{
  "n_kv_head": 1,
  "init": "trunc",
  "init_std_qkv": 0.0248,
  "init_std_down": 0.0,
  "optimizer": "soap_variant",
  "decay_fraction": 0.616
}
Each number is 500 + 25 x the weight over its row's rms, rounded and kept within 0 to 999. Layers, rows and columns count from 0. Numbers have three digits each. The size before them is the row's rms in percent of the matrix's.

# layer 3 MLP down (transposed), 256x96, rms 0.292, rows 160-255, columns 64-95
101:478524515518533495523470526538482506515510513515511513459499499535523463474487504494513488470469
087:504492464476482500475489473501563521503484544531498536503504504522525511557508475507504481461526
127:529496513514482481531483549535495505478487483487509483515508490495483494508494548509421485510515
099:506492507518494487511509524530489461502457512487515541457506517506492460515505559484549492476509
102:517535520523496498478480472526523531545499527484453550477464483494502479502496505482465515484536
088:504496487488496525522556485511501487479516500543488484472519504551520529466499482523504520501519
097:518489507514475501559521454528518490531524479513510470506461512496477501459503481437533529506508
087:495526517522499502505467541514509479509518490473491507548479468476511551453508500526567492485524
100:548538498528491472496464517508503486495516518512463489500468523522444526456513467503440523478466
108:478502465487527517521498481497527476520531511494531505538546529493519467507507474474498473497500
085:491583497469513513501500512489435511534481569447521503501522524462465487504483488511491483510492
102:478524523507474503511468510529511490479460484485546503512459486457505509508512460506484476490514
083:518473483502485491502511490499453474549485500493472480517500502498525547465476464473497486500514
085:530488521531504481536518529485475496533492488520489498524514487502509495501452543493531545514440
092:479513483496508480480477544534494475471535500488518483488494492522495475472506474482536508529501
090:487487485486505474525544492492519490512530510497514497522518514491466508522463508526474477485447
081:511465504507476526447472486481462516510512513463500504550510492510511515493522510484499461493527
101:451496513546523537475507507485539504460496503513426466501472500488482506493475511486476457508495
100:519497467531449464505528503507485492458538503553500480521497486487555469547519498501461508512506
095:536480538497555427471514481482468517488487507523531468494488513495506490478512528537494534498523
088:483483570542486508458506481450507501557492507509480575498533499481535504532508441551462497528515
102:491523502473520511500460515491541491505548520503544509476497496464494488505521502556454470488521
095:494513487518468567531518507517486541471512516521446449569518517527514477518498509507472533492509
097:447484497490515457529482488522500507495490499474435511524547495508492508492536511479532501474505
092:479535494515487515506493464521478525496505565472530507518517514525472479513497493458501458538476
099:540507511480517483492529539510510489544500516531536499499465522469504487509486483474524482518510
100:510475462497507493480511477517514481487481529508489472508496500509487472505500499507454537523474
086:500495523526517487497525499508530514479550464512509498517492488542535534498523470512488466503518
090:533507495457502517490519523494513529544497477480545470455465497498484507523506466488505483479453
085:509498541528529488535500537506501486501490501476478477494540489518454498514527497475503500467542
098:488504501478506477459544475499510466506529516509531463511506456507531502525465532529497464496468
132:499482502495500497497522509552474512491496441488522490454515555505527474502505505510573528507483
089:517499494513520452504477525493469459507535457487491518494524506453494506483489482499515518481506
117:526528457479515488505485482465495521516524499476485494502468520546490529493484482466491498496474
099:452479512498491508503531452485444487503507485499512484513468503498468519484513497494488475526474
119:497512497546524452524470522531510527504473466504523538466502503507445481492532498508500459431498
155:481517506536505521506485487526473481540493512516519497512507477531523486487482513498516440510509
101:491481481508476497496493524503536514500470496528530489527505490530513528499513454488476521499471
101:502514492514472467461519512511588524540503525520531511491492472460524492473509470502459479499518
091:498489505450531498478491494481510539511456494465476487492509499514489504480527492483469532543505
106:471506495529543481496489468547491511471523466512476499470496468490483511483524497535557476472465
114:497525478495488473505482477479471514512525521521467517474490492514531473498502455522502512500491
087:481497479518490421503504537552487470502519460468548479536501505494535504519524520432539506523541
100:484495459551459468511502495478490504488532500478497477531497482466547465532517480524495479472465
098:506517515568474498525499568481510523515483479492482535497515497514490514506467492500492500496491
087:466525461510536469505522482535469518491538483500497504488433490489450488507495471561515515513467
134:506510525470479473525553540483488490515477487496535498500501512526487500513522449497501476508507
086:520466488464458532508502484509534518486531477476535511488465523503521500499505477493491490529538
082:502477462496495484496485513496525492505471474540521499475543513547505491522491538532470461517526
093:529483520497508505485502545517454509511562501427549501544479486500533522494455478501468518505490
104:501526467568505503488519458506509493530494503489508521453470494510531476529488508529523558570450
103:520546483517456477540497482488508514523560487499519472508504498500449514479498517496485486444515
099:500489505545481505510505531534476473534532487467521482504511481512492470487508501505488496495558
092:466545513508477470483488516465454523521490514502531471488483492489490517547490533483549502487448
096:489505497465483494511504478516445534555506485490489510509492529458521489507491475482501472548483
085:458479483472520532529497498465534480478490488476481507525512506533449478470511508457501513538547
093:513499488488550495518519454528495479500522529469488519511489481509512501506524477511522526487476
149:469541496499496515474532540543517516519511536482541514512528472519474491554504473510465505504454
096:472498493491495488484496437466494475556506507491508489555496439519500496519534470487522511504514
105:529472503515504489493462470520516481512491503542522519514508460510489507455548484496477514501515
095:514484479497435494513511516492458503488454489501462487488512507481480495593474504515472482512507
097:473510487508507471516499521518517559522523459562503484473479490486489513513498474520474523529519
099:542472529477511493453489497503533476513517518489506506481514513475460509451487527494507486491525
088:524545531511505496512523476496492508462479529521490523490496484469482514520523531500539527544506
093:508531448509491538489502518507487512532491488520532549472501522490480495491460497503487484502492
096:529475485501500524473472482520503539541501533482507510467498514473541529474491503483483533482482
109:500481508483497470477479481483506508493518497472516484463531542454518462516514517493516444498495
118:504480515484480498486459494479514504502487475474474525517499468470529473495521549476507464483491
090:491519496505501504514534483479510524554529493506495495488441498456473499488514457490532507511496
098:460506472492444518498495521519500494502480486559498490508462520512478536491495489513538417504494
090:475523497522492520479491489459514450509494461494501513524500471535506469503498482516509529524497
091:478479499472505516449487507511566477472476522505498554510509522504492509465491460509498500462546
099:517486489523538523486534492479425492539520507491489502513517512506561490479496514516438493518506
083:469431501517480518498504503489514515479491486537510500520503472522494507479521516463527519510511
111:540489464482482486494481455531473515480490525464527481510478474453545461516517519486472542498471
102:483537486514525496474465484528487490453487527501464475480505480531449519480513500524462538503474
091:499529518493516478516490485477462478505517470487492507471490485537488488457522492485465498493527
106:486495485509460519482528490481500478457496499498479470523471505497467507514519538484504506485505
087:492531460499483504465467507463487477412483488530536539503524543511485511507510518511456512512513
090:513497495510450558472505479510495520553481530460494502464461500497511520526500489497481470510556
101:491514504499495499440513504496500435515495546505515513528506506481539504493511484522508499543495
083:559525513527429525503509530531538453515513481509478507489516494463518540483536519533481512508484
087:488526481474519528511513492476503518476529541479469490522474541492510521460498535497478484495535
096:477509522537521489525536539529511528510436488550499510492468512506492444532473485517470498473516
095:486484507502508486459489535486482479480484537482507534528494495417489487491477485509483567486526
100:507511456503491520484512549531500467480507489567489531474478496526476471508529493495533474496500
098:511464506482525452501551492528544470494518479502520507503509525492471458495496537513492487499504
090:536498494464474489510496518473453576504491469431532486504528473474470496487506514467497498483509
099:499490512501513515517506475485535474481466515570494523523452476544485497489498489458493505514478
120:488486462516530439508481513500506495497540468535494492463506504503492507486492505508493550512488
089:492474519516503511478510442484517462496528510477508527484477503505495486523465492554513495474456
099:452472485484504484551514567524488488531486495504509487504496450517543512491472522514517502540472
090:504505524488491520492505469529525440500500525464500526495453518528528510501485520487434488484505
090:508492493491490483466511471458534499429485512526521498494486467483470505481483525500495459474499
114:476524508485490482479479466511485478488525514508488521498461539476471509479488511479457507490513
093:537494537492495486526496480537495526542476478529529476487557455495526486533488528534507518482491
# layer 3 MLP gate, 256x96, rms 0.293, rows 161-255, columns 64-95
099:504521514507557484474560527513480498504471509477544492490512463476481491492522478511532509465518
066:505523519476469504489520499485530518480568487447486524482526498495461530475488475503482473499498
113:523499484489534449486509491537511512509476492498529505443517446488487471501517494479495515452506
106:479507493491509493449446470479473482549487501520497486493509536507524546508463538513458431477518
084:534507479543549519524537473524490513489512540515533531527493492528478483503539537531507507502527
115:525480535515518531492527529467520485489488458524509486517509514523470545489490471523501487492488
095:497432517478512507491508526476536510488466459494486482505521547508475479513499509478443490532489
114:500501462528507488462501524569502507476568534483494524458460516550504519474530515533483493502515
095:501491443550521492511494483506527532476506516504537513497490495485508473472489503436516464499535
101:458505499468527541512519512484507502502528504470539489458453509503466529508480521498538489507516
104:475502505461546439490470484516476500503500502517500506491486509497517489499499526486468526489549
120:466486489495526483536533465471483474483482519514495491491514514466540516455441499457519511481514
105:483523531515487555524503517496473492504478451486498500521511501551498494493504498496502491510478
115:489485491511513511491489544494529494469513502526539539466455498496504457445511499462513513517517
094:488495509505527527460493518483497476516480470521433528488495498496470492524487504495528465490530
092:538468509527515527497508497458521518499539512470482447528500481495498507483493461471504502506534
121:542479510493488485503493541529535475536563531470513484483514506492484470506474525491493494503534
102:507473556503519507478484448453511510486517500508519463492520490506454493459520531467504504489480
095:524485498520512491470502539481471520506489489503529501529457472513500504480509523479497486547502
092:474478467500552487487511562525508497449522478526540484498519510493544521490482536474477511466487
094:534528483506511476487468520515492496509545548499514516478512464485515461430546498481484463478499
093:484471533528510454471499485461451508514551530500479467481523500478476530485485526551499492513505
099:473476483460509462516491499548493506465548488522459516543498519507497509459515459483530500480549
093:444481496474507470503487506520464529515503519504518504517489464515481482475481489497512502474484
107:484498478490513487502511487537515500465517485460486483497484495528459553509538505509436499441507
110:474484487511488454501505486503484511499477543484508488480457450483487503482502487486507476517555
091:459532517478527508508534479456496455484468507572507466470493555466523499474511450479532479490507
102:500533516545476504495511504514510504451482497461610481538503459533496487511492479523488488460516
106:466511500495482492489472518504515482466510519509469515489452462482461469490502536503440489538498
089:490515514542471498518485528530508482468542535484506533514491516504485550482505492513455442468519
081:531484495509455534503488482462477489500486483467494505503474489501483539484496492473489525512468
098:501548480493495503539502473479505495463508510456473528457495483500525515514463529528491540488496
123:490478467523516484490506544508507475509478541486510493508508497502503499532502435485494535498455
106:515482494507499488490462496503510521479521477485459533536528520494485510434533512538522477493518
071:512527515524534500474501509495465527498517484496503462501461455499508544534479515439486482484490
061:504481478514484517498498494433463483477488497482502485546499564547504468490479504433516492473526
110:517462439510525500527502505500523471538487492470533468495504469493512514509494441484465509496519
100:499463519490498465542512503482503483509493471493531465511510504542515505582488482473485504526530
089:510480529502513504476526519513506479459457479514529441495485524491484545530497554477509481470515
100:527506524466462527524505507482508478494495509480535528520502528532494509511544488488491497522525
102:468523497514517505512532474533465497485486531506548486511501522505481564492500465509519504493535
096:472532508506533502525484505507511465497459471444533508462465523499490492460487478477528532534537
118:487516486480534505523534496533524452500517492556497485511532536497500472512474438447454501504499
106:479516495531451524493504516476505498510477522479495549491491495478449497509537517475467457496505
098:536505504513508521479532487509497467484504593510482509517542512525492527497485514486492485511524
058:487483488489504505470516484488455534485482534492538502462440531496481500522465492499494507482516
081:516515514520558543516480478504478478505506489510485528529498503538498522496496511488528475528460
103:495547505490515491492480489479490483500518521490467521512459469440482509449506489479527555508474
111:538501555501496492478465536507480520454498465489535484522465453497504521540470494519474500483520
115:485479492501509445475489510508526513487495491514498505489508546465473522440513452529481459471525
109:519488506489488482501515499476551531508533512478502510497518531488491515499481472501478496489527
082:485506506515521460491525493531492490496463496499506544463493514504505495525510464473467514465532
104:507455522512490544484525471492539489483446491479563529515461520539487522512502530513542485472528
130:498505497487480498504543493485516503510458548507512475506487520531512519505478512467478508512530
099:480555524498548521470511513490469470541505531527518544494513529520485501485539487508522489476475
090:441524520487508479503509530555532491484527493465476488543516470525569544465515497541481487502547
077:485539501456520496494489497437468474473526498496497512558529541458458503498529506498499509544475
111:514505528497516483504522542471527496489515505505493487500467516485484504505484475473494492446488
098:447526486493514490492526479521493526506506483487511522502518481477524521512425510480485486477474
103:540500477484529495488484483484478485517487518503514472540503513509513475529461497456484493497476
108:464451512452517461502482488506447501531538456525493507483503510497495456513482507506492468550501
107:493502540479508495502496450520512507498499499502536473490474479475466538512509533498519498521478
095:477464514503509500458472521518533497499455484447478452490539457533454488467484524529491468518514
105:451500482501454484505516529468491531508548532472483537488511443497535519502480544453511516515516
120:484491500507532500535514490511523488468511514504498490499480503480501503474491504494481526497560
083:524472499490522524493535514493482507510503538477479521493485510495482469528484492477476509494521
088:493499510527497527492536490489491504461516500514515499501497503540502518505477503504502509488556
098:513518468490501449503513487432528515509503484507469464483492500489543510497464521486501546518470
107:525449486505562517501478502501523494503508534514525504504546501468477520468477501486491513472544
115:490489572467492527446507535487533500525496520506515532484519490520505481505537486526491495498533
110:474544492499541538485474498498485522466500496450526483493501541517511459492529468539527550487547
108:565513487493529504500532544497510504491457521498508540474499489506479461544535504465505472483504
094:440530520478484518489507474533516502441493521519479489496496493469457536448488517484528566487512
111:487457498438484487505483456458490533555454491489530493512479514487523491471479580452461509522520
115:488458497479521462493511484452488477543450480495541509499507486524519462523505480457519489507529
100:483474496510498506455506505493485494477505497518495509499508483489448516509512489492466505461489
098:510505494502491478487500495455538500500485460527506486498497491499479506483471524488477487456490
088:484475510524501481487467499480510518465506486454512502536481502516506487480488504471457496476536
110:492506479511470559444497488456582513490502544479472490527518533542496502500519519472504487524528
100:490545530472470508516518509459510496537504483518487502528500513516522504524486555450485464503485
092:488505481473474468544486493529456498518515442462476541487504503471508525451527513504487523513553
090:501539538458496523455537507524533444464472528480474505519510517510459544467470501490504519488482
098:542510506507488513494528479479510532470518512532466470494529495526458523501497524502479489419528
108:486498496530513486517488472467550473522481505457486529481540514481501477497472481492488510554491
076:517479516451465476493472528481505518486449518499494505530459474499501490523513490478514517497497
095:499427482494486531525533471507518493517526509469510455562538515518503513540482470463497534501504
112:492469500511488485506474498532496501469473556523456475487465508515505514492465526492464530511506
100:539487533520465504487485530499514470470533513447474492498473503463479530478491531527484488502509
072:521511501477519514520468509476506521498466489523540506469451503498479543480488467452505502494517
090:550526501493514513469495520464508492507460502526518494511546499529517482519514517507438502499465
100:493481549534536505487532496484514521484489535519516463546500495499459507534492462477520503483511
084:489520499505518476511488504492534522480482497534540511497478497522471487525537517472502490489480
100:562509541473473450512494511532534514494484499519543528497510491508488491490504504494519476533532
094:505507474460477461515479517482473482481538485479500525506431499502510554474495491506447513504460
107:497500470499526486503533515499569466474485514531514509502479495523484499431481482518511482493510
# layer 3 MLP up, 256x96, rms 0.326, rows 161-255, columns 64-95
087:495510546522541546488516443483508510488481501497524483475502517479478475473531473469528497501515
145:519483484504492520514499543549489506491503492492519488497522494515473491520511548499433440503507
095:501504505516538482490520527564492513501432494478533501455500474467496465504498500497465530483527
103:495486476524527525471520462479522518553515502566493510460489534453483495531482532479461474477475
087:522516502504543510528530481473506493538472522465518506505556512492507477537508490515508537519498
100:524516460550498462504478504493511548490513537528529450491504516497547510520490483507535530533517
077:510483510502530510530513483519510518462458480478493475538528500457443491451518471453526542512462
106:507524520505491536513517532483501476502489450508469492544489483538564531501499528482470472487472
111:485492477493470528519509460474509470509487540487508469547548503511484483496489474495505517538509
085:522491524472492486513484497496439508472450486506480510516503534517559505494506500478451559486470
089:473516527554519477514484511524487550493463529489530472492538498484467520504525498497503460479461
086:519538499496469569483482508517489528501526483499517496544510538550474485527562492523499479496495
076:480543493496446492472499503494497479510502441480445515509498511507491501503519481563479480506480
097:456524500529482492518510471500507492493503524491515486519511502480520522534506528516521463501549
089:488514521473530501517475490488502495494495498513539475511538507522533514482453503514504514543512
087:461503508498502508485523516526508492528497455475508523504495503502490532503467536516507504491499
110:493447536479480513487487493510523498524537457516497545502490463481508499490496551499505517551494
089:495503498476546508539482460511537515449517518491514481495471499458464515467569492488490499555488
092:520479517516521493478496502459425540517476498508525487521476489498525508503495473499507500536495
080:469481489483495461525556524519513509482518489524508489458531514494562479461525516482465536489441
104:470486554498530505474494487482550505506537534533504523502481466477468481467542488542463490503499
090:501509457574499532483501482527498469490477532478477487541475548476536522515508530481513504449491
088:501498509499491492495497506516474491515461481523510537510508508534505480531499474548497524489485
082:496513517512529528476572557475513504508456499558523482512468479520530520491535549506464478493511
102:510501522505487510507489498489500463517483472495522507438481505501526497453489505502483521475549
088:486502498487504491480480527547478527483506533533524514508463498525486459490548482504467557471559
084:518508419536511479486474498501475450514495491503480482457490479448503481511501528524473531503521
090:477500528461500524494471506564503478527547475530501491494546571476506489489531502495470513510507
075:482533493508484500498492506528475502463469501512486505506506508520506501521481495528455508504512
092:515501467483499528457516505514507471509511492517498483505539470553528531531487525500512509514480
139:494486487495520523521503512527489507476471467481517456475534545519499493477542481505504500493534
083:483519498549526529501461500539508493477487521484493562500463480452496520522486505494499454479487
118:533501547465474505515492462453498513472469448452487494493471480501473532506497545530508485539494
093:469481517525473522523502484479463483493474472532494515505503554471520506486447526482468506510507
123:508490479538561498520462519511503543507517471538519509458511503494474462516534477487475502465513
180:491493508556486515520497528502485485553508502524532466547512492530535507481486509482509420518509
093:464495506509451481536485497529454540543478457519504531486525508512514486507463526462443458471479
111:495456500528498465524484479484514544533517499524524476465564489469497509497488510474436501487523
083:488455508543496477499469481474532483497486473474564502518477507513485444482519504515517480518525
096:504482522522477463494449488535462486508519537492504496457489486506497528508510552535529509499493
105:488485515474480490485459523452519480515504470482460524448490472514494479447515490509482521518473
079:503495525469501515505506463506488562476529502528486495498553471496503507499489512510463450455455
100:512479517528496509527491518499478500500498500540553487467542502506464471460530506476494529504506
094:542516494508480479499513542502535552494514493486468504467480486526467500532539481520434468461491
084:484478491483507497515512466479513486510471528475470505507513573487501495474527503463504491518533
147:520506519468476508519558525493486467518508460480530505503512513529522495496529441492497478517500
074:563500558494508526519495479483468471513481489509516535542469459516469508504494478535546502492472
070:495548502497527482523502495459474512496507518513488474520516501454486484473496485483504518494469
088:486477482490473532480507515478513488514475509506492508533523508494494481481539474488496476498485
105:503457516490492443442512508481548508495503510485504506493522471468505518502525455529506467541532
097:509478518529495507498496475476493474475536520483508492511540547436527502491485497487452447478505
095:544486494518521494482504532529535535522517446541514502505509493528465481539501490506487452437520
102:523484499482502519540571501496473567499472473505496495467543506505461495524509442486548508484491
127:482489526489521497520451486523412475505502493540522508502524532480464528492492496500504450469480
085:510455491501498481508491464518512510469526478473490461516509485472527497456461485483495510528504
091:494498450501511521500492505494534471492491486472552518502506484502484477559520451482519524484528
178:505504508447484504484520510533504490503498507497541507506497463533488498560501482511460490510476
104:510483501481493497484472526463492503502499512490474530518523499463481450500504484507553502520518
098:538492492530499541480490503531508513493488487508541498448481456455473453460483479506447492505493
083:530473574482478513475477512465526482514520499505490493540506505500478500479492502523498462485544
096:501516488504501475464455464486496448518506549516508493484471454470540505494486532497536532509526
093:492509484510503491511479518482482520502533528484457544514495471473537474477525494487468505451522
081:513470505485543507416474553465476490472489498481471488508493452514536518443464534515495540493510
104:485490497435529508466485523477486473524502501487521457518522550517467506507541496520532496522482
087:516476478549510503479467484455501511475532496500469492504540520512528539488481540515497505461496
108:507503484486501429559498487510484481483500495531490503472517497501482497479472497502504496540502
128:528496522457467505536536499465534516490523520478486534472471442516505489481507510463518492534472
088:529491497467508459482486526483526497492497509494476552458522472497453501494501517539503497500499
098:482491508543522512494471528519512489529521489527494559539512510516512520499514508494542449487514
108:533493501513518482509496502518549482504518509492509526470506533479473506478516468519479499515496
089:478486479511531519525528557517507485559495514539556490450510529496497534502506524478487481511502
102:460515527445502481513516537504475458488499500522477490471518510495502528496483510511472531487475
088:502562509476458472481523518507484470499498515506513530457488531458503529483484467551460475473508
114:522480536490534458536494483474551505541475516476500510499477437492523506513520511493525489547467
096:504519480507492504526462494549507514463492586503525517492453473490494489497535512520452519502475
087:515488494502513490470477534474477520528479479467506487495501497521502471489470499517517514490513
114:514496510461471493490514501494502452434501478458514485522463475488505517497492505456512533480504
085:455501486490532473495514505508498522508500472463522505525465473481505511463451501486519526478508
086:511465532504503399512475496529459501509498481515533488464517439455510489477504486546478498506486
097:490486563463511524491517490521474502492520512483467485458496500489444510495497485499497563457491
090:501514459505506498510501425517495544514492479483515495467506533529479529520513459452497509500519
082:527447478516511510531487503470445549517496484516546492512494499503522459540476516483513489527500
092:507487529538522469516522501524468517529501488531479458491527520541498535500486479459429503472517
094:568534501473492493534459498494505527489530483512466537523496486487479473530487491481469507467498
098:527519474471508497519491545537482502484499496525503523515514459518502516524568558493496476504480
096:479487491553528468529499512541505503516474502508525487503508489509517470507503463494502420519528
088:493490478491499524484517475513539485466507546528442521495487538469537517484505507492499530498561
095:477503470484511511493499462501487517498489490482464507498501522506537486532503478446523496508492
126:459480474505524458519506491535501462516488473546486470460530517514527500483503500520496532488513
079:492487516494483529524503509530553507493470534531503520474500499523493487465481515517472526505487
103:520482468565468500487478497475507475518514462511492499490474477530513488498499506517506497466556
083:465490509468476475467452513489464464510506503492491475520533526500476480504507492526493518477492
085:481460484535529502468497486501504489542561516517463504483497495527467497521520507498433489520477
120:488527512496504498492460468485511499489505554525485513466468513449460532441517524523474528491496
093:506479508453478512492512457494475469488487516495539477544519457508515540518526517528513511483509